config.toml
vocab_size = 5382
activation = "squared_relu"
norm_eps = 1e-05
positions = "rope"
rope_base = 1020.0
qk_norm = true
attn_scale = 0.306
init = "uniform"
init_std_up = 0.0275
optimizer = "adamw"
lr = 0.00258
weight_decay = 0.077
lr_head = 0.00948
warmup_steps = 346
batch_tokens = 16384
Each number is 128 + 32 x the weight over its row's rms, rounded and kept within 0 to 255. Layers, rows and columns count from 0. Numbers have three digits each. The size before them is the row's rms in percent of the matrix's.

# layer 6 attention query, 384x192, rms 0.134, rows 110-127, columns 64-127
111:105130141100154122150142098174154086076114086137135185163137070104097155103128140149104120102162148117097050092132115119177148077146131197155172105190119118135113207142116129107099189140163111
100:157135124157115142139140104105129164115103210149154104175093162098194148164139114134143160083150141086167081117183138068242148163148124089088109104169169124088157186137149066053119125154169087
102:132152070085149084138087103173086220150119121078111082160113124149148109207139151122119091110153159083183094127097015075185126105153133060097125108110114144075123120166163120164162023142138113
108:099107189164133179149118206160141138127144163185118169123101115113150102151119087083156115119114210089127156087166072138143080143149149181087145155102158156169150200133161100136059116211148162
097:167120149117108082111107088140106163156149094092160145134108061087106160129122126148188121117152138083140112156111120172115163137132102132149148118138075142185146116104154147155123117178169101
104:077137172156109101088109092075136117077097096155105161137090060148104106126132123151123182163115126106077152159151147182075153156102106140171255132120146092144115172115102144123122138187180136
090:186100112125106129082163109113128135138129182066088129100158166145144120142119114099111125141081113176104156049115188159142135138100186128189077074160143115042200119138084126077143076117119153
096:164119105049146202098149173112154117140110096140158103107143117141101090089107154093143073131085092155141134104080125088155102101132140147125093117087113126119145117113089136208105124062114119
092:108126141133116172077136122141156141133117132177109124126108149191156107134145144114167077206092156109160126129155075091174129174142172141122164133112205120098140190118110146126110107109139102
109:119150170109181147151093127145158124105069075084177166137102112119136144120140187127095138132066108109197145092212096080077116121064094152137135146089098139126076142181145124108141179169151115
088:078127113151155109075108132189132135124063158105084153110100101187145161135126149177086118154113186104197174070145103117118100183106189061139142114105151167095104108173071140105117100129136128
100:140179138123141178067163132101124160192144163114122122091139174165125126126121145084118085146127116101119117140107177124169132139128185098178160147179137095119090189132106137118138066096146152
093:087130129121136143151145155183141148170167159145148162141162168081080156119109131140047082130211167154108120027124163164130081099140143151117129092127091153148113104120148131147144116122127160
108:176110138190183160152128195146123089138132101110106078080124095140121125086136103135081157049031156120204128105163153064108082123124105160077081119122125187129091097171162110128099139155129122
084:075102124136124088124131115144091138097140143107133168146108147145124108151072152148148138131164123163130105112193103130059146188126090131105129128084183140139105118126117118133120122073140161
106:130096112163123141172172145161103120164151152108116134137130140084115209120105137201104143089158196123162127145111141141119085134177173083087119063187104149149105099168156169116082135191133152
093:177115114112098151116153141052138094115110152130151110120113119133133115095076181114178151096125081153111080166126132083124219108128130148098104084147170048079136120152072098129106168127133168
097:115136140131212146179125147136162116041123088133183127156156183158130107142112068085104114140127091127140112086181095081139151145126118134093152164117188126104098146111140105123108114093120109
# layer 6 attention key, 384x192, rms 0.133, rows 110-127, columns 64-127
106:197156088140108150128145122119222106081114084099164156143143093192093144043116121106120124126143146125092091090109097158163129124127151126171146135134127087162103144133129138154124167106151094
105:165102149151102122126113183074124116109139195128162115164103137121137165158115116197131168079115102094103070076165193075127163160135111089096180133172185123154069160159124117128120098141150057
098:152165105036161103138123109153095114132105064130165125190087069112151076165082123142143104115149139169124095120095112127129172128190138097152205141153102135145125101132101126177108089087108128
101:149142126112171141147111177098159135142131191130103166105128164131148151196124133133093141183150157104107155108169091150168134111128090130082141089154147114135147162131131132095127152159128089
091:085118120157143081142090135142189195170053115139173125156158090123166210108165100116121160097135113138150159164118111180135109112126153126140155121122048110193137135118150135108051131172135100
099:081129113209184117110099145121243199137093134157080106116080098129134104126113132094114140169109158168098176117101134170124109113101158082142170132084116078125151176145159171143113125144158107
090:185132121143110161121113100151072111121159189066109133086059102112113081119128150094179131096080142111097144091137213112095169132104134171171094095112124117104137118130117114136169102125110168
099:127094151022146153148150091153083101087124095154152099118165137164118081077114133078148061087109109131144121145097063079157121133130174164111096117123092183112174096107089107174135119132168155
098:141160158136090141071148135134119132095152149196119106122156176138117092155097141152156079185104085111130065136149088092128184150159125107086128120153136147044148123118074123136147121123154113
114:118142190148178141099108159116177128126080097087154142117104094111140098105122127124105101141112128147201164102160091109092119157086100142143115158112116176146115135184120123126108110141162162
085:121103142137131111104177140155093127102139152121075131092082115117135102130076137158198086130100135068169131111106101108065188130138152141138128093143111181070103088122060134099129143124167190
102:149179136143078166086143137129131104154155111085130091103118143135081120120101168071151117129166154162107145138104167112142171115090122091118129114199151103184104160133094148210212098082130108
096:116204128141100111114162124104073138157145144099152179131179137090082172080131118142094106119208170122136140074109143154162091101083150158136111047151113112100151118112138150135146111117124156
107:160092159126204168158136130162082036128128095110096117101069123138139118092144141115153094145061131142148088127174136083090149134142076176154145152121153169154081075134132093114119142113119139
102:064133097177079093111148162107124160093150151074185180187126110157121105091094107120161150086169136090149108128152130139092131143132152176142144121078144067154118140082135164152080127134170189
105:177115143173111121164163133120136070165150154093125131149159131120113224093145116195170115093147183177104079141111184141099100146161150130127184084156173139155081090138130158115100156122142141
112:147095106112071139129146147103108116077127142107179137141120078169113094049110118086165136103139153118117091125161149105093128148149203144135117116096163068135134185113112113187116110183180159
097:120120127144163117079161121110097129079172116098231168129113181145109102158071119123140139172144136083132090077180132107121188160132107133123165179135203081106127166111136150186143102123139115
# layer 6 attention value, 384x192, rms 0.13, rows 96-127, columns 64-127
086:166164199138128122106210147107198106157138178139154101123170088056159104118146152162166130155132103109118137108115121113108178150147182170141124088143157113086139097101166101132149127178161132
092:087192146082068104119160135152124156210108097104122103135116133155159089152163146139110145134185159161098119108124133122172126192171112133177131133145121117075140133100187091075152083101137113
081:060068166107128109084176164121120093112166127134101131116172129232072128133129140089174137113062099070142150116115129140150158108101164131159110115100129100122136152071162172171137150072161149
091:149178187143166188160118221167178097141100117132108139104162125118163119112144101171170110095172153109175062116138161094176149149135166157094189175177131169108108121131142134133154149191128143
093:171162056153159126107078129088112189100178126062141126125068158096144130128145115112138167160130122168074105037177128134111154123113180182130142155130181125127133125221079078120086162121109097
090:058141139110082150091032116166176139103114117136150104153161114120095120122097102099115143099118133070121097150129192124109139092050126167193148100115129121165132126126139114109119128149170103
095:100109170170144094109135135129115093110148171216144134102160107089173122124114088162113126134132106075100122160145129112146101105100117151152146102125148123077155202149087076096087079101163135
101:130154153138114144144161118135124167187094087098115142116107158085156111121176103135130158158179160095182185083142177098092126220127126101146177159147119130103196137125109127079122136085115147
094:123166191103161155117170157168123059162130134166122135093162050159181160101096165113135107156077154177165094118106107127167202159143144173110120094133101126085090132144188121138157084136139109
097:146088145099073116107197149112173080188120185162118106114165158149128136148086159071152138133100106127139157128107148168114184132119165123110030101114119120125141090108108164147148136123144089
092:140104073155114133104140106088113087110128126055150118176150165116141073120068102141139111087131101089106092124124170149163151086120177060138051063175114085112102108149127125130140127110164161
079:124187129152123183187126065074175164161122120157143074131104097056146156097143157127199078137145136179067139151098116091086135149130093148095158178147166183101145090071180106101107162144116085
094:118172120058083116105175090151166123117124103117124129188104124147106118117088163116189091097134142152015098184082117148141181107130097104143109123115107118116060109104198107121169089129147136
097:033167086109105191086108073041102176110149087133131127158061169162174137132095172123170114177118110168084145127153112152112144119162086130110183162145147104117157196150115086123099120090135103
092:142114148134125138098161158049166108073150152161141141103143166149057157107204100083091167106095062080137135155170128146075106105087160148106134154122139119174157179169096173156135095171154101
088:125152179082101091154169113122117067169098169155118113142150155103116122136115128136083149096135131095133107119116136143140084095131075043093048086109112089129121113117148149093142122139148118
083:107173099153120138168124055109176184153128143077138100081125147076122159133141126137182139123128129160129121157121178138096122102084086154130129143116125143092147080117111145141043161208104119
093:189101111167087138136183147081183080128094110092197134134157100109127106110075091117168080055173091120103060104132158108118116116138167095093087093139135139114154052099173124126102150131131126
092:088208076161098182170094098071091175136106080101178135194119169092164129134115099103118092110146104082112098115157165120165130145167076110106163117195121103107160143079148150121059121108091099
081:101147180166142212122197118195200081104130140148116113111153067097094171149113151123216112072146119126045104108104216148086147098062126168117195118153126151107139123101156126130140132163147125
087:167143141211166146181115138099110083071127123110156111152146106063129145085127091189152089020175124141097078130115185102174087101120123083062112127183116166126101086132098147102113168113128155
092:071186103106126169157155117055131194103130142134084106132091136167100145135194140121195094114126137106072149140137167145120099170133067103105177192138137155108182174108122161104080138088091090
093:139117176107163189140162169105171083085101116151145138121195111132102158095097146155190112104120152137104066137149139108087158117106090150000180137143126123097179109106159130187080206161143113
078:139160124148139096152127101107129188130144176091103076120142097107095096114169168200143126166195173122054159109079151113108071098092080093128135120135137142125154086122124127109120163134076136
095:053094141135135182149109132090110151073160149179118129133123124185127124114087162105168088101042109052144159165186165135112160143123072150082169163133163131145118204116155114171080209115149127
090:171155122100114118147061100135160170113120140128133138148089137058139142146109138087137122168161136114104128149125067105148161154186074119104149120134194101108132110175159158135156139161117135
086:220102125141125046085148160087122176138135122091113159149105138082119119105160097122119142167097152089155155114134055123091169196166170107136099087145132143138138101139094147172139122135086156
084:177196090097117138132197128080124120127099125064170120117093138069153089108136078184138128130140117139139111083178134131153168134143150132122071133126128132111086067178160076139138095156075102
083:132134072080071161140081068092065160115085138059108101142097137069136106105098122115108122116180161103157127158115157122107116125120122122143103101125095101128085065117082173072154139131109073
090:134080106145120129096120175082161130099113182142134117120144181128133102174059113120110133139126086081162139167132123170211089053142170116196103089130083095123102137183070126117146083154149154
095:087147151122109149106124111108117065156102097132167136164116181179047150114171091139073114111077076124213107139126128138144092044113145113219118120118065095149096190138133180122134075157097133
085:160022134112114082076171159120125099128149106157111162097119111169114126073084144094086161161087108207180098151142078118120167071097194233111128110087139095126127147106103079181126197130134124
# layer 6 attention output (transposed), 384x192, rms 0.128, rows 96-127, columns 64-127
085:135124106118124101148108143128079122175126120091127167122130156171128126125159130123155115124155143168112145097174167130152089081161095133133167176127119180129152157177130128106127155064117184
093:124075144173166120121115143182166133135121174172141121061173103140099117122089175124128120166159048096165130139163165108092106162181140158111117127098086138104159111126151098167096177136134140
086:106163111143137162183141162090122143104135124144126117111192089123144148128101110132124120098132120156095107165130119118083132120118140140151098141150126122136180045122121129120128100151098129
084:129133162087108112079159128094124129186098172095150172127083122150094126129057135152132130135182078097182116130091127124123130189094135092157109113101127114152131147114178201129127123119114132
093:095134132131176000117123109128096125157166121136171129122150192114095151087203144134162133151095159084139110119077061141236121155123130151117135081130131159133101136178094160111151137161129158
083:133124121176146120152107136153104195126155134135166086169132099130147182161122129086124136115172087169124121124093115151198099134116082128147156114147139169167180162179128095150183133162075158
088:128059100134171110147101049169119146104088130161098124189100098083114133175154130082128085175088117137133171156136115144124115162094171161130176139119115138099148128203112137100156158142146147
101:135127093074107097082107099148096147135147163105174130140151094210144132144153116178126099137132165124145106132127141159148118094113140111111088172087067040167137148074160156164102174126135101
084:153128104111124096131153130093145099126096166169052131119127114091111108113075124104144163136199122139138092094127162143093100139130129158121143148123119179145170111151124104156122141164104171
103:080138147101171129191108169135088144104131110168123090140160150154142148133140125081177156104098118195105139132228126100118128093148051157104148173154152118130128101183101085101126111152117168
086:106120145164158130134105139152149122162165119147068143135144168162108073088161145078157118134087133129132173162128104089165131154126138124138171170151169185111141128164074087128126115171054144
084:130125130135118107084134166166090106127127117120149156151115174141098143143130114097119121117199166112159140070140172112138072109151137086120145092098134197103140192144124145107146142116168182
095:131129130158124160141128179133141089107132160147125122045150150136125111131069134087159119081161083122122129132138148084096085168178111124119134128096150212100112107145149105140116131144144217
093:155076144159141097112147137164120108099127143171114073107241182094114124140116129113112139112130156109153079125153149098113093208176176117123134079127148149095175119178095121161139164151138154
088:140127136064100082151138096108039156133140082075122137189126144157126133152110125123122113104064156188133122122124080123167136159146091104069116143165124088188073130142107149147144107134120124
087:132084085122110165163082131108129131097096098095111127140067088177111100124125113112148110155063081188141143143145157136098143155121139107139175175123163156105122087127113119146098158118143132
080:135119114153172101102161152189098140132136147179177166176128125128093158146156141126112131150174122139141116109141141125211122034119096141133162108115123165100118208130106110104100167166109165
083:130136189108164150076120192122095090172174104133120155116114164213139116138156140080140124150138147133132175153134112100134132093166091127122176162089176187139109128155142097082152099120118127
100:157056131146145129111157218182144111106145128189140140113190128164121141173108144149118121186113165085169138162147191139103125176164189069125175084103141132114187134113092117137091156165133135
077:126114100091109110141142131085089106134124113108168141177088113178100107143106102093123128077174119175112116118095093116164088084103094116149154123088124163148118140147166187122136131103101183
075:100109161126124116051127139085136096157124140120116145144039125161121093133140122117124100142099163101152185112135103111143135160083163104155163145098185170114109181112057163107150102151131128
089:099081107095110121138166165124082111067127144145168139112201132154116144145102105175121119121129154127193120130182145115107102146153161085098094096059123088115125135077092175119085157096160133
082:150132126035057113129174166047104073145113097120111149170104136143132168172077142102170140127111149172122142121116146109111119162116116090148180132086186153109106071169165170131125143108139154
083:095138070133125088118145139144088097157131108102171170162109099131084126107224126125094106127138166127151139105125114149198144097103149088125140133067120162078133131090133178113092166076140128
101:141148129140122119180161144110115101096136117140114125141190131103135187152083117118111125090150167133130106131136153133102107146116204102127139119165148112114218134158100113150178145152113125
093:132083116139094078216085154120123108104115087113135149157117137131135122130185180169122140153125143113102103126139209149140173137157130131108180079134141107144092131137138130128095182058159153
082:119155113133104096166104144123124129121124089129099161106140142138160148088185147171134111134086192117095131166173158158143146106155110127122132136150124091140067125132123154120084106076115141
083:143147155105151080084150117157115096171159174119137180083130188215084103111133162120196134142126112110164159106133120099142142089149092133133153163129142163110077141159105123120137145139125131
074:140073155139151133106124123198131130088139138170143094143127102170127123125178117109137133127111157117119171136145196106152151127126093122105155108116194137125137159104101102163147172155138120
093:143103119202205115182107123200122134140129147078122119178119159147151102093141155123130118129076116178112126131111089107142140135138124113121150133179117122097079130179071070127144089161080069
076:176126143137160197126141112140112100096096127131133112075168143137157085128034040125117097081113089179186129147122107125125120110135117084139112173145111142093127113067134111133113095153159125
078:158135192121150131161125132143123107146135133147096076135119166068159162119127117081138102114071165162072112161108098092127152153126106133112175119174145148087136039175191086111148080155139136